Part of a small language model's weights.
Size: 8 layers, width 128, 2 heads of 64, MLP 512 squared leaky ReLU, vocabulary 2048, 1.97M parameters.
Architecture: RMSNorm before each block, rotary positions, untied embeddings, some layers without attention, gated attention.
Training: a variant of Adam for these matrices, 138M tokens, 9231 steps.
Each number is 500 + 50 x the weight over its row's rms, rounded and kept within 0 to 999. Layers, rows and columns count from 0. Numbers have three digits each. The size before them is the row's rms in percent of the matrix's.

# up: layer 2 MLP up, 512x128, rms 0.125, rows 300-352, columns 0-127
# down: layer 2 MLP down (transposed), 512x128, rms 0.103, rows 300-351, columns 0-127
up300 143:511524515515549561547430518589509488439466493603529637556467453472528505562462485535551551504570520543458482399527575532464447440514479443553523518411466530557441597530477624573528530460450460433431543520531523501373440496444617499483505420505488470501607558489485441457448470584510482517485523508554503538486520589438571488597508529549548452548471474493547514486491489510557530501566
down300 132:472447498530568557530513679557514484532501476507518486512468480497574604543449468432477544487467606520537482500499555473627542533450513512504604481392405495456525504508542582411449541566540468518487456575524450442558366453432542488515522521517475512485440463511483561463502453559552525491452519528589647452546479548513501483450465532498473484434520418528520483518515539458566546501483
up301 016:480506567576496611474522510603491535414487482637431498481490505499524503551481448537519506540488494557574720444517514504430557490572476476560467436427469461486487522467496463531468533479424454474504440615531525499473458518456574485500524540449485558523480535490555557474551496601511482496529517522520496547357547635505503429480492508464525553459445422488496490526538488543444528513506
down301 029:523486572510488495535515583420559500491462435602541371526515484538578450532575549452438480494494483540447443496525608460520493522466656563536428506474508502504608502661577518567470603400487501466520559497506571523507441522582501537494467561487453463531503566515488479528531496516552527472368528498487563540508533432473523465461520522550505502499472479455524435468458536410487499446488
up302 173:491514521484608482491561483537540458464403516469491518548425524500399508541505486526482486468542543567618491482517508495514465428381478442465481448512619475427440459510576494520488531493501563511535406487539463542469456488438618385443480498539527510471660477550508442488495448493462531476526538542591512460562501583544517484592467573544541464411452516496487495471408576496566491444498
down302 159:467423487510474451445499516488485442577537595494528552446415557548565499629525474457528446429531391567498580562548428469519566486465517590448453458532536477515604496472522479416474482456515521616472516467533516509464422518562500568560571553592460515587483520473504424538561490454485514481466460508495532547352468481538568491473477503505553475581514414415467513419521452510496505525497
up303 165:549492566430429572429548613568500446470446568423538542533409505482538497566550602455509533512415451554547467534426525472468484499509413428450443528579544458459508515492481530481442526436550463481525482474603509545510556507496492518530561484524539516479483429414496420582471579451484444589538501565457547474490489492447533508549487477583446455451588486482468571524465512579605415476429
down303 178:493381495528441541443413489505559595457496523486536523504577551402512506554501506487456486493441454517522612550413531473407475541421502453467448505518524452437546516558466459459529512407478405466469451514505469499446488549469485469532496404619514458539476428524474489538595535545462522456500548521499316526481490521483480523517506540567472439469520560502452562493470516576498559434372
up304 019:496551538503548526536485561575585455540404473438504538515445504465413467582502444578563490616465532506452443476474496515425505495566492538658458439535486481528480536538514426548550557520491432488500535568572387444502484543479593437491543512461536485507499395610533474547534502442381493536522517438440509534473511533496560456443486498516569550458448450510465533592567572536484518527527
down304 032:475490514468561443546524445510480539581657544518550440466474489395464533546465464504448418503395557465464480519485564514464529485488558528538484540504509490503509437560448494621532547548496433442470486490533639513466562534537534424518547429493448639453463498486448486469483599480580419538418487474512493481426533450485596531560442529528415571542486459549492423528478529472527501482526
up305 161:421494524542504486532388389532538501490511471521533494519517479446478553409567492520525497526477590518494485449547447511530498486554534583491527602566567367414509568499492570527484515476450450560501476491529425550583590501513603455419502482429536541435485450469503425499469534469529463527551482473495530459506509505398379490490533550538528503532398513440462423404573549499487569403529
down305 149:540521516462594492475569498483538423474472459529628519593404578447626427496478560394431523596436541441445452476511546525427471548495527405473499567467453484400527492451466513510519520546498488534482593452445526443427458557466504485522514465615559446501578480544455461508470517435580559556523482466452535551555441520480545569547562526442535461552478460481512532531495498508473519579489
up306 180:491530435611507531453524598553474462525458505490546535443551545450536425439537482504455467467531470522542438486405495407486617552430475528536458648480518467505553415433526475486478524437574478526473524495496455468414505545516572343517509548553540495451508530534480568472410517471508509483492596521497468411408449548516426497538521467496401481540545457577516568524415478519504515475475
down306 165:475482444517544469500437482450552532468550483517464577487549521446517470561471498515572481483480522386491375517505479566523602463480422526512593575435503546514474577438494531469508547464492443500448530484500566525488482484490516588505473527537534469481416392510429487454495420440489507513415487485422292597513522533568500503495435487506437534495476554437493500541532455492577391471423
up307 017:502478515620548516522499482539473491518541475462405583550429545511494449532555645487492457526526511495481375504627524521485512507495471405490471445453573542417494434477477454495471528606473453510486468508432426628548542465587421502486543417537548480548414522470518482529509493572520465502534494526461482499501482587461482468476393528454363580468546554524492544556538492522447487498494
down307 032:510496544458447580613547503373543500585495542472456527481432535528434468534471587485516503554444481463434519404507425526477469480511396492539462507547501439525428476570487415486446547476495582500511405470471460440478490537452523591467462429431520542425417491545477572534570461400606536509509559493445440396511573549572522472531427521442486490508501495459467446517542551581484473508503
up308 081:524520479467474564502484579539510516444510503425502551469503544570454437510506543484468524486507437547482479494433436629480471486575524479527450372509526434450491529563522570490538540539525368482487504414570576504474511536419554585470543497511571455436562496524378502562522467513547437487513405518422511547422503549498380530529485476545469470559590539474376535533539462589507486541496
down308 091:540477460509501486564574607468502518527477468478462447505528469483499494453556493483432467530491446416501464478527627441420530548549346431523526482592506458553516504553568415534544500547528394462498455466534551449499647531473492591517563481535531448509542449529414511496520630487456477438525530536430489409580455516503507485451502485579500566497582451429508489483477574478478493519562
up309 140:488504538393476620455584519512440526504518395507447397490430490489545376445584486493546424469519454453520529540512506453517431494456474477505500417533428519511476519457492415584618530625489487493510570542516428535554493510484513450550515479482565509514525477535538496577455523395470518563383486524531528610474492576531525440463471492514481459555561525526489493549548492414516496598478
down309 157:489545567470485525553535529407469528628605379549514486557449491505493429515540456499468348553509500499426556555406538520513474527505531555470524476501514577441507468522583469587518405485411444531488520542512456547519474522545498431511400437442551541535599424455437482501439472504492501500559456540513512456465398543496466534518522582533530459607467550558511459453487487490514528579532
up310 019:525557437516472454484515490597534487506419574573473565500469520496527502557516479551466483566493464517506393467460460520500489465439562435512475340499445433604448513474513472517466533504485488603474403571505529460471502471496428547470497489571410429464538548435493481495426480505627442537478676546496539500462432588532454470515534537527524489448451547402512553487512558474454524504538
down310 031:502391637523520479464478543457538514532447473528485458516565463461466587518460512568476363501496508529392411506446519576562600556535427508525517450385439517476506435555488491508546550457411522527492430493470552455593501475422449524471474529615472482491549474537480495496486460491469465435516513564505532444490509479521525575552511564529524413419511436487475479484506478442601617455523
up311 148:479478641533495442433525528550537490471507515520502455452539560547498573506463562580598501514544502457473498430427436479397485469455466522549461519470460463450531460461499506586514609509554385460516455395415494521490404454598476572536430534447533469546479528468571486489492487495543541482463476476543533613589521484494440496464451481627445495463479549401505524415485445488523470442523
down311 137:480493551528464520513485410491534475433467565505498416483487518573527483598508588455489586486562532573519393549465476538479490411462501475452529515427537491475388505470492501401493604530524495531515473392466581491549450560509465518503500504490499553432543496480579479481470543506480481477483499542481608529453420610461450458452529565620549505525526560351455569489489515456425418521465
up312 160:481427546454544564551534547511552571371488503511515512464458544369526436484480476509483468455531509455467474652511407504514530482520443576526522483533518464424482506507430529454559534490511518540611533522449497399517555526508535487504593517531438450446490540415425535490467610454493535526484495533447458578516450521449489495405557582498498476431543550504578435380452494433481574476516
down312 170:513434538491496496467507512257507497606502515517474484497512448529479544513547518487519464492426483503460638435541530472468488529517800423470505493466479489507509467484569450454493534476488508494502468468543513554475475467528507539526477517564543514554534469549521533486482481545492512459510539499498515390475504505518509452549503442483483461480531466474458527531558541485564452558446
up313 011:525441464523472565440531448572465448521474550414428572551524511470488410444581616505624489513543486539465407515450456535462444440622491355534495521490496460496469540484568476488517584474562473511563533547551534609483522545495435533456521531405458537446508491546460502549578549464546485535447410440552491492538535429507440536468522524522477514512431527435449576470515580548485486499531
down313 025:509474512490488527555484518410528526548483438475537444460562513467504481416488637417434442521560556516425401562599520582484501555462577503495454432444495432473495583527511422517508597439463539452567441513417555463506536481494498520448430538486483444514620454477428499506527502521604513458497498469528610485423499426469495520543508493463444582466548430501476399488574493501428459466506
up314 149:522514509548588538419515451512422583440492457565535468445542473574462470472588508423517507507491507482484494480502517446500617513488513528484523566467492395585463559568521417420441484491570535429510486450635528552538513496493622536463514512500420552601457452462553462594366522464485502529501547470563518470476479475412534511431471486507450527519502419480433503442559571453443441508520
down314 150:513543507571484534482498484292492494482512460534514485568524469614569461430451560472536537516515439496622604470532459408549482498444537455494550644483497534581500481553478529485452446499505523452489509522571532486517436452537595543515446522532427548476425537409481446464506582503501448476468611467570485545426466435430530545574460502516456486521520515472532505460548493516528504534539
up315 012:441519475544526448479470597626506554524568486553608509478576535519534510462519480572442483498540479427489447574443458495486554453433525549543499458468395582483467532453547524445524542462447510535477530528502531596550472503485477564554515579469483542545470479441512450508437501555587440502454547491527517486491476577526476431495565585507463513451503396603636486462494545526531423407608
down315 027:531514600432528486487518547415585592512504502430466450455507530510518507474440488518442356472482546488511443464486512508480521592391433438488545618552534519493530633473441472487575559555509495491508413468484497414470497459502506576491507500490424527538637577508535518502510481547476392483462454541491411536440465474493450499474568438545477423501573503455492525500559462529431573464549
up316 148:486614524506468510478400419514473557466503514486436486474583574543545537533510461509429504527510470570538510465529467558491507507503423472509426469595436449550439515536508492444564473509465406566514503548521473401557518447535499498486475382597498515554562562562504526470568414436497574430506467532435523576524560567428509531506531455614521491538477574611474525551516499433537488376496
down316 162:451535626536482501502534496419412575449573458495443499461564512534496469484432455578428477499493520520480720491476508509596529563462603510518481420637517562497424495576473548452529473493526510481483482581518466449535500507535546475492489518528554536540565538527556513501505460452464528501515569459472481563549482458489616520491464485568488558476474596438542542457526563454514504447442
up317 023:507481491546560498463504445550462472544411555421409489482489568523462450488454568463434533501505447444496211602525469482450590450516499522513503480450417463477560518441478506522527510574511476469612553443458542572469559463500440508491487482513441473448449475570472486495500519451534457461520547488545479560476497449526482523529525479400573464488506456536568466526518476458512553519466
down317 032:472590456500503466521570537451522542491590469443502461448531551528471438453556521514482506460555448551437528554500641506500561514484535548507491595379474538505566453517509603456418634538602522485487401473542535561541490508547424528460558433439480457506543532440524532452543512588461523552447434543494450484483420510554478563492549552464430575532501491480502481540569587543439563485487
up318 029:519482457455511432562446469539514434459535441426461481472486550439401599566497547477430535539509588526556361520484550479420570573445450441466523533497583459488510485538529446577498519531550507494407385458565505590500527575452518505506377524531535476526531543437475512504536504387561536505550476544560527456509580423436549460507504474418457554520533528456556461553526470537494463500554
down318 042:498469454468532525491559532371504538527447497468499415501459376456544478503458590518523453547534414494499434493495461500518567475548529533564545501317402488557488432553495500500511468487552550469513508493484533410538426477502506534493520479457401429571581490507484614491542472531496549516519425461432572409493454475508593464614467599534507476480484527467500474487598495459559472532480
up319 014:539501494550521458481515463582432516491539473536474462503562499509418519457488501657579494496494410427499590459492553511471602521618475518520471603509471413503484619578497516456501528527469468443497540516536565563585565511455421439535418520548593437450429451536556532482515565554445603565524563495530472522506493470465571453404470483530510510461534463554500545515452518515447505472576
down319 026:525415487542587507576448524483544449540469455567418519600416472486507527463559488571523449498567559431479533472555501470479541522474506557520500480465545640504506557480467560495439522453598543601480515499626501476530441557556465494489570515563481460579411458585467445497457470464562443501396532512479488575480503377501477447489486470512475503560425427562517512433488422538501543565476
up320 018:444432478540515487456489511603440550470489571475526437425509486456471472496549464476405527574513463530462640510496515485549445561527464586470481478546495524532502530597537618466493516538477451579442535431565626551485519449399553486510470456511533511542475455517522468591462481475391481564509520449516458484513429588488389458442523498563420444485440538545571543411517536539470465519532
down320 033:484574522515537514497501499363558494653440451502491476473400559567464463485558343550503482597549605463495460422493557457563565468501394476562505434553484466410562561550432432477513492461575494503554454418569562500485463508450519481495540536470441564523491484488498450542551515507497570489458475465526435541477486492464484463476472504540532448597476484420490424543481536503518489544451
up321 019:552491533467454482469508509522485473481478564603531533514568457562521392431524437460429524472504448491481221466525456469440545448464476442608457407489536533530480535514493519452569549482467446475498463400544467546497456472452491494551483560590487464562499454600600491512550449462505476489496500467504504471540521506585504482528478576499440554510480491501578501475504480555518490504438
down321 027:483515471476484376573545464430496529490450504518498529424417548508506475459485544562488473472494486462442539466535468517441575418544564379564436574456533452475497503561530492577530498427513513549509453502514475577536500456602460400445510586528402555414455508567635533554478543498474506510509451540542462485388495504522588484432478545549475512432507425484485473420589540524537567452472
up322 152:553513480480427467524507500512466547401518528468555444427472489458589416454489458479561518531409509495411513571486490579396488502542551451487472439562460453436565502446483488531594484542428445448593476440529481451539415560455549515596571432403441509460444525523498453485522534535453530548351561564427481527470539527582496515453508508473471504466497525503523462536601564556456529511568
down322 147:480489492486541488484493534490499493633464447500525519491504507505474631483388557494487464486480627497383495613507520504564492515528494559450524484416527497474476504568484460528560423515512504500532541497497483520472507452501486517381527517448564416513434602522445497517478473488435488461551463528522425522454580448541433456625454572522576481471490477544502529330544472440392455514487
up323 113:434506534482452508480558478509533512509510574574436555455480492501428413443477500448495539542406495424579526458518423443538469526475458406565501508443530385523507536481556524486446524541451560500460428444521391478482547431548550431558500415514402530500490514520514447508514470410520616461580454621526473493431563545563548458602516486513460576515499597516487570561503538465507508566501
down323 124:501501501390528482413547507375531471501556512413455510560456474598494516490524492531541574485527552498506637510538516483499548563564646552459457457453493537426394550547488533549513475464511572407464488439523472462486529425487496470497554470499439492451518505504579505497559549482459567432574540502505535535450460525476530570437489545606462559543506543432480542540462592467434609521523
up324 149:510487503496465504477534499483548554461443464435552491517519528531520512556531606510514469579450459585438481511469515531492443502461487542416516504521483470461593522546384553474587532455468544549508420603540503482477512425527432480498491459553460512557584431575575384585396586549466543520515492502471625476546513519483470440466490473590538401450471588449534496488535558450564519482392
down324 184:519263444530525589494542493288535575337510495494475492483510478459497454507473506480470495467453495522460535499491529508503485514511594492546528478564474485507548505500490548453534463539506500551445470561433504477493493446522472478527482495636447457536569464516504523504512509522464486498522563531460623501563493493520525412460525501483517501435572498470543460521444531463527530545396
up325 190:470491538509549528501480499522507469518505448456547569370494510431421603518551477542510542447579527470571485552473513514607601488431492567582499521467556420464544523501504522491458486496526557530504477464471579552464518592474473427545477509511496606413501466570567528475477545469526607446579506548572467476535506547406570420549481540578460411460475478603520534382522451556511488500480
down325 162:493528419574492538528546501546493523543518609468449471497602521498486410518455530512565494456474519537491438458554616494573499492528493498475517383532587398568523371573486467489463479511511462515525518465563472520527518518498492529529546447487521500507428422525525485462537493448432472557351487536477485519421594484507415532537510535452551484536504513439446526495598471450660576468444
up326 157:382590497422463542451563479535473451478555473465493532467478518467571450483599533518562534487490443377516481481531456382477503549494513578444503483573515411423556549477535528549510501555563491534453463522475568542496650540473474505492619539469453507496549502481495500571416509410521563499550561498479533479393460519536470582504477452584529522447514571436511486486501408576506529511562
down326 151:509454552530492456446428515446490463585581552552463508503535424601527485562502499526443482525467572509506539665539428486500553445481428357549523648457480482430453522384471538509460419487430463500592529523410504515542477428522490476482491528457536460547447540514485454523611476484512555526476419534441479540502482551547505548474481508463480516571540437567470504439567482474478539467525
up327 170:485510476420592504485497586533517506387449467436537576472528532490423438495419568491530523490501459585498478413554558525425411401463529545468457494563515524465487410527417591427547563562469419499467438517442577530556525543498537502501479527469475447470516464464417443501417451489507428530508430462526486588429434495509525486606440504535514512469602487477516562405525528539541531542556
down327 155:535429423513360461531518506306569488535528554567432479629434497630519483507486575486462484475595510460572598526555446425519535536594539521520496451455464503511470536504509523569478435535514501476466434527460550497498509431498519590512630504434552520539506542446466524530500510519565538527442493419493450476497425493515559468496448516498480441516487545525471571491513482509542512447486
up328 148:493535477531524465516488505518528521502513559446514417440630491574413450474476461499506575562482595484483501452484615495569519478375477491599427583395486481481464473528563483454442523470529468460514451569571442510510439581551499506450544460549519525521498534486460504528514449469548456437501474446546531461476546445487549524489418440520594589620466565456523561533624556514479552503567
down328 150:511414557559485523412448513361482516544502533457524402481523467499476498443542397526528521494423507478495723499457496464524540507487634469412490495557442486509468513575506429516513614476503577433469430566435489542470495422446514513499525479521482382481483432509442466437556553528439492519543531551518504560495523478485487517469538412514426448500508494432475533477511472493553510481511
up329 012:454550467471521507562536546583482579477506554550545410389480475548541386491615549429457517506432498419453544460574465409545473433422547495516503441471512512575555526380467610494485561548593463503379441459501490564534556541483573477485527497553532484500485492530520512594498448544593537513505550465501494460592496509512467524539469523550524553522443515554572468498453543460467440522459
down329 024:499578421478540544526535541341516570485388493527454574478493525462502545575450511539476540563450530421377530363479487511566431430513553524546507502479488518385543523492482536531409499492479506444530555482488547500525450558443516514501494552436514421469542557423522499537395542435535471494504470559527458513434491525404589439479431501603497519520510484520414471471560533470476498474548
up330 023:503489513499554587472523536546445461581542520432384589500486463421422464563546522525475496492515511507496687495559511518410567487551457458604531467525615561467463517440449544539538532499459459461505508486524566566448546474441460546523528570413469549510468513521488531521557429462636451468519510477533523539487551566584504390477430426521516524462445523531537483461494425535487510524489
down330 037:501504529543502566566613528458530566451507507529487546511492575513504520431471525433599485585476379437552487469535561476562583582487447530521533569568469444583499532525512432498551500479571506436451403433463551528519472448418565540552493494426503599459475443461459530598507487436582488464476529412483422433562514506470455555450509447515545542470527504545478548554486539528497461620556
up331 011:525400507527512468493550536591525517474478555612531488451510453501432603522562427488488550551497511513439395498528440543553481532440487556564573402543573464526462466554499447420401491517574412510403524463569592532511521500479550487461452495478439517565502460512447532490449543500614555517526583567437510487395525509482438436592483511501582529435507564491506519501478591465510474487456
down331 024:528554498523496493468459491530444464664522448500480450482476594514499467634445486491531477560462533451480443448543597526551558516535554458540568536576590558496430435506474542492489619541438534517547453519422570553492519485498524457455520561495525497489475431479470470518600508461521408492483564516540442407522540506502505553526518452486414525372439424575496486432541531469415551506553
up332 181:464515404513578456470463507568468520543490498558534530527572500556439448500498549519397602497486548585469510454493517509544461543479409633455546491545537522501421567561549534467540536567415416481497538515519497485612532431447402566441497550462462490442468452437512518594532432378433450435439443479536525522413448466550519490565543476545462527531518457501469539505450431475430502513501
down332 184:489431474516498476603516532332466482397541427520487497444555510438422530476476519523494622488490632397478512547555472435479529487487480564557489471604492505502491516481479506442495524480463431517437525412498538460590455496459417521448448499472444632478507453503488545531511460542518479503522499494501563502531486510570590444473592552555534428546521500484472540380450496428524443511455
up333 142:485406574528459521490553443508452479510442491500444451428630452477538485498495488543461487470498478429598500506484476452517535588455488452499482560426388461451631475432503497455371469478539554514565414500603467453506482476490471443483481498486440543542533536539387482494514601500585462460416495558477463510560536540422516454447499455559435528544544461424580523517522527448573551476477
down333 144:504465517560533512508506459421589445566533514481486497452514530430573506443493416552508456505498493518531678531428562392495452499515488537523455505557485485626504502437580523544573555547504495456504416498507463472563548510503428407438581508405401488481514475511542509388450524527492528439458486499570562616380524488495522485507524483507492585540516539586477520563516499541532541463519
up334 180:544486517445535488487504485553474480429550543575513452519557458544450532485476502460421501481577345519408494442536501487606445505438486487553556502435531487577501532577480497503555542566517426428535477453550521498467582449442486529497439494557474550421566500551558558581416427536476578423520523511486445405566442512420443455522517500566499388530448406555526512519524425510573475503472
down334 164:522556547552534550535506583425520505493487503409468554438479474467464507471511502473465555510431550343458394553605539467466531469536402454501441519528462515439510484497513500408454536417539490569477610502529563454475501564500471449442498464411445525498507444547441493410542524438501438605519509603516506626526542557509601522483548489501469517499478445445483481450516567482487445465425
up335 191:490516536572443473582379479559530527477493437526549461459486467495538473594514576370464465517520585469556489443529510453538453479471413518459462464418500507457525480446454500462458522524565469559532498559546460503494455463473508437556517533464432554607591571563582552463489559544533538562372518470432545534550459498448543413501571523489561480569464476479539525406557509401570532485507
down335 179:468507394585539463548449515449551574461459441520592511440531524360559442532494502465480550504426518445524463477524482613433519459524426464431524589441493542497509501430486464504563556467565519560489460571474501386464442536460520498487489403448415510511537450485532535422510468518579533477567466547523564564479452492570514452508581550586494424495513534565544515498435508437586442441513
up336 020:477544508504549505469454483613496539492412501462470453433477483577484474530547553465478638454455503454536603491579517430499539395549540534598484474495529469461447585606494518514477571448438506507491556562449512637546518512462435475493548501568507487518497458449590518554432453526426423560487446478441467552454499490509450482448508549491576591453516516541571410478561505463419488455484
down336 035:552528524560503508521498559412590531590486525623505486463586538439566452538513536451399474475560463465559499580501566439445439577494386499518451545529533515531562462503474522500501538478496524432407518436511546565527490555554568401540422482438482416511511446576452445490521566463513548483434486502564509525466574499540533561421532562538484595473479499494435401571511521539581551497488
up337 130:507514547611525522520449475510414472560476586487411498569491476513414541506518564381448518561443539514576528530476572440489536564383464439500528520412536477455555468463444557503496458486493542534548521532515535463497514468376493569492478552473507384465480541507521471543527453477499513484441435533488539480414489538543444486535412392614393537528481494558445534466481465468593476466585
down337 144:538401433559527473572485444243564543531577511533458535564457488488489573465474520462542569574491533501490553487464474423496582573480665524472479497512506451510585505519437557521567505533589529492475516502451525526470530431493493421520516471438448487542454550540470480427535484536568563483517466462485590494484511485518545507410480529521513522529482552450476507483484501451585505498496
up338 016:500436534485453516518409486617504473486477513477507535444427540475442546483458493489469538564488538445602329494503505467504431459476533497497453524556368429526452504542503475418547454447497545424564578455523411552524467529528504502499574425449494545505530479519484566452381571536445549517517497486418542459417526479485424404499511425521474503479508569487548580432474470414432528480533
down338 027:494520560414544531508481457402550545591393488484501520463554563539421527576570544510440484484477570477493509465543508473509500504491358522560519541505556554499461502506418452431587601542490476497490553549484526533553523488458416429456499484604478456485531464499628504526456517459441519434519573419504457567583420469495535448491527494533500501503556448560475448508473583535455562532633
up339 150:534408493518520549516617531558465442418529552570468532489439531465497546498472472531474533578546518475455511472511456440492467492499519569415438433442519542418495486440537475499515498430518498358442447535488458432421479461453491446522508510433527541623566472586455494506448579425511435466430516522384515474490574467453514582529533550473484567480476473409439594479530544492435544596495
down339 162:477649451470479519425499469483443442523537487486489546510463491466492610595434531447539558395463558517460579465502454482469509510393524476514468424477513489464533484561444560563554488472532505461540484502570510553461530587565539554534571609457435544569540511560540476518463349539462498438614439434496585558490553501437486495502478493532555482440472551527465435425502491445494467475484
up340 021:488507510585523501366539447543507467493466420463479583476552559507523448474438510509459504537530516509558185539443511541490517504447503569514455539490497457465455534491464490532416520498538528493534554511488533561537433485542526484475486483568450580478482466502591515574470530477503555483534457503466517511544431479522479562507564465557372490471506515462533498483484559496515515417531
down340 033:499553448508460483391586514481479457534584533503430474434578429562466402540456517548518425482462531500511556480479538525650596448512519460413362521492478515530497525452493491477435438572518500529567429395588483432573514454510511448470483480486519588452543452460480523520460492417539538497470476529458558512403469445548462533515581425441544438470527506531465459501555449473433484446500
up341 145:481449470456526448553459585563559529457520592551475583540549466576498600519477491519602493550522455473517486536536487564429495502457536520428507489575431497476545595561457447510524595527445528515489446536555436526552425635491501465539524482470491445528512441453454495451444435441571499598478572505578558454477530487493351565471418542449503523516491493438484490443561502554494583487556
down341 159:554443502484528433544486509518512511463523525487476541547442529490489524483516464516517328505422519439531497544569543535526552404437522587487496421496492543520535410571567480464419456514438469600549417468505588417495552493589486501582457578428517481459571553452472417537535499427487414593487473549475369517555497492479519519403461481497415512406508486480455486463450498543520481497491
up342 152:475501453547544459468501493496475447482522526481513493468557487493551505483551544510421518514602409404545436476470545549514597521500428561569539421441500476575487552380484422515473471468492488513435462444646542581494582466442529485566469419523575517496533553526455591619561424502570441487460437519491521475501545492508461474478473524555586541442479456501521544481457544583529594450429
down342 145:516462526466555363515447475476470486549488519516541553529458472505403528530531519513530533530573405421547630438534460500492434473506538521510538544507507520479405506508441499451486466407430504558527493544456473513528451534541555395626434513425395496469502567525530473535543498467488498428448548421526383525483551498506422546510576506467457442458523479495427496342550492486501488456566
up343 016:474456564551555511402489502624497518535430476625436565476458471489562554520483506523492512498611463488514604552564431529454551550475484527535468464511548510462474513521517597454477520458496456509518380467497564612463504502568483452443476468525599568432521514514514529534608507476494501546499431491418522523522551633460430485505510504495462431490625457470509536468461467504545468445403
down343 031:507426398489520478492478528424476535630501475486536520449524484530478493446549581511459502503476530560468486473532467459483438471493360440487560528515469421505599511575526350552512552496487526508476476467574472568548503519518532434415491560546459422552615498402506428478432524557530505473452487548515402521469533455473507417520480542564571555495459480444425508533532569444493583429548
up344 016:499444624466590517465524480570502487544427438504461466468513439514484570518423557532367493578578480488428454571582495472501483420479472573403455436495491488532545571495548604479507519438441433513537434536489464469498490476534543475574525511544437499450614512431459477482610539532667470518491499443509480467478462594439434512469556483492544492479517521575453480496516492551467491512491
down344 031:473503567499516511430513478405499526564541474497500524532536435459543429503535543427495513461475437526489411550533585468552517517475588492489489564490453502488597461534467461489587539553420574487542556572423503455592605477577479445435524553431488520566508471373570432511503464503486460501442509526581466443444415512571449471517574502541500473360455445516552510514528568427440540553536
up345 143:661510586439572406474572554552363399486477550461455505502447529481392423472495511476447553503526519569458488502453576505537500515536457507560575475435533566467474584488530510548549620530486587479563544500523479525561492496457516489430488506453449569477451442517531562483521445424506500543545576475494508501511400472626464484434461446467532539452563475456497514509549507544506503472506
down345 140:665578383449471459453507400376399523545500509572436555520486438476519515538590495526515576574577469398458465597467575488528541436500496500524456495511523419566547532477406554462542487501502430511462466467495524464521536456457573504540587450445466517497506579431453501603441524475480479546550470536464576533554523518496437475487500457552478484474527445543499476454495505479490439476457
up346 157:437510525541527448606457536522474506471476546529500516520531510520513463482481560451433556512555491497455485377416480514535458492506446465524602490461539460533421510447542554462496538572536439457417529542526452412449485476541549502489498461557561504496545485571483563537555432521491487425528463417555553542568476452581415554451462536546650620584473472462498516547610544508415532412525
down346 134:486505518492612405468506528544506540521406503427571527451506537518485479478451516500431567544504523427446535532422484498454493476529487473486516537486496401449471504493480536587559473573489469549506494558495465479501495419466464458438489429560615422448461450659522449558489533467386474425496548509514464517440504494501394544474548453502499684455534509498533496540549487416552558461541
up347 019:523501533547500544492456488576506488585404464391420493497435541489534536513496534463560483529442532523446394568532513522373476431471499478488508439539538467513491523442479520408596463506469499547511564472489575572554535508443421562439557504436442507478549485421454525435608494446550492547520517539464525480516401354585394447464489459563496494527507534577470491490548554558521494432483
down347 036:481511438452518482576567478294445531615458476486402522501527417462513540465497570520477526546519576484492421440503537529597508467571386542437535498470609514454542527548506486474467475590527581538605498471483555509478477431471497444457556461473526484488471537473540458485547494411533471474508471492507616551412458494468491510517500444465565503509526485572517522522573485428493534554566
up348 142:516506503464584385582449472562516488518434442531543457486495559456490551471453453585530568550474602481487510532563528530448492511507451474518547554537509434526481560602574516507447555465422541511539514449470420487589483455511574501499400517466597519532472388489487479451447474444479467578508505557511526468508509446364533493473584581504524523453534584451437466466545470419443497388554
down348 138:548480388533540490509487510419571520513431501456504515605450573455660427478533520551406470492480519518561496485459680465436513504504478477511525473462549478552556470535524546466499340557473462497535531469485606532567478496545525516540483442417465447530560511465457464481486440443559528520484457483521350484477497484504494554464448474468510473529511562486523442459569458530422517457495
up349 025:463470579558547459501521533543430427502532452367576536515402484437500569463580545463512474527531481485492240516556541447492526532444519485538478485514531529484527511418501495533484547559452468524523542562568510555564480523443488541486454533531550460464452522512537484459576462423527522514579443496501507449470587522577552439555431474556510521476511459438490503442498558533423548473550
down349 038:478527509585538471556488545347503496554546496487549527448531443460559418523486599490453546559429499476480481551418460496521512523473473531559408519516409492462589523572462466531517546447460466460462500470479503503540457480535518487462498489556558412512620547473510585498477558492466571498373405465485438465527507501435421403500501551507484509460437380517505420527466536528559390438503
up350 015:488461519567549480416455525622551519460520591484467450480497475548481441481420421530532504514441600513521631557456481549439478458514459451488556490534562448435529407387523457422500482510566504457483624490501483538500435576531433457476389433504482564512482466517469566462552538512560479480565518459480475522601586456503505470507443467457533576450541545489597499473537506410541497489544
down350 029:480492578438553459545435428376519482493434469563457441450470460436440468469415487557464542474556519574514444517546559533554505504499464559477429408463435466445479529576356501591468586560499543466482548615530509547445486471474466476535502580444489367508446527489476440480436483519514486451508467478529500504480439474491530520467596428498483553420533530494533430505479560537477558419562
up351 013:517445446523491461510529575582524503513474500625479565479519523522494479574574524571445576477501464557463518519597532415566525515464501481498579536453528498550413452554562502453457537447527430535462439497464596602553509489464474490515462481545355495454420482502410535456498531411520530486553474489502484571539559441552505466558418450476492491534420435466471413607541523471586417488535
down351 024:525563481549528544458486546464549515580385579481567459510422529409504465462480558506475559467509462474396434491483434541432539532452465581563513497494539516398392415464530569471556562475433509420444485456401493491438482543395502550449525531518477547493507533526498496499517548483507562527409488473546483523474482533547499518409432425534445420543571428548518416473507491443406484415529
up352 016:445505518622529510481499466545519494503456445484534532439477512495522457519543570527485465480604447518502848568436489491441508584439473579492498478523462449479524523478484536427523512496475434560472540479495527587555481493532511558531537434503537505450515541494481483518486464498474475462509488449462541527531495567512458415496479498481438480525595529461516457514513489520492462460559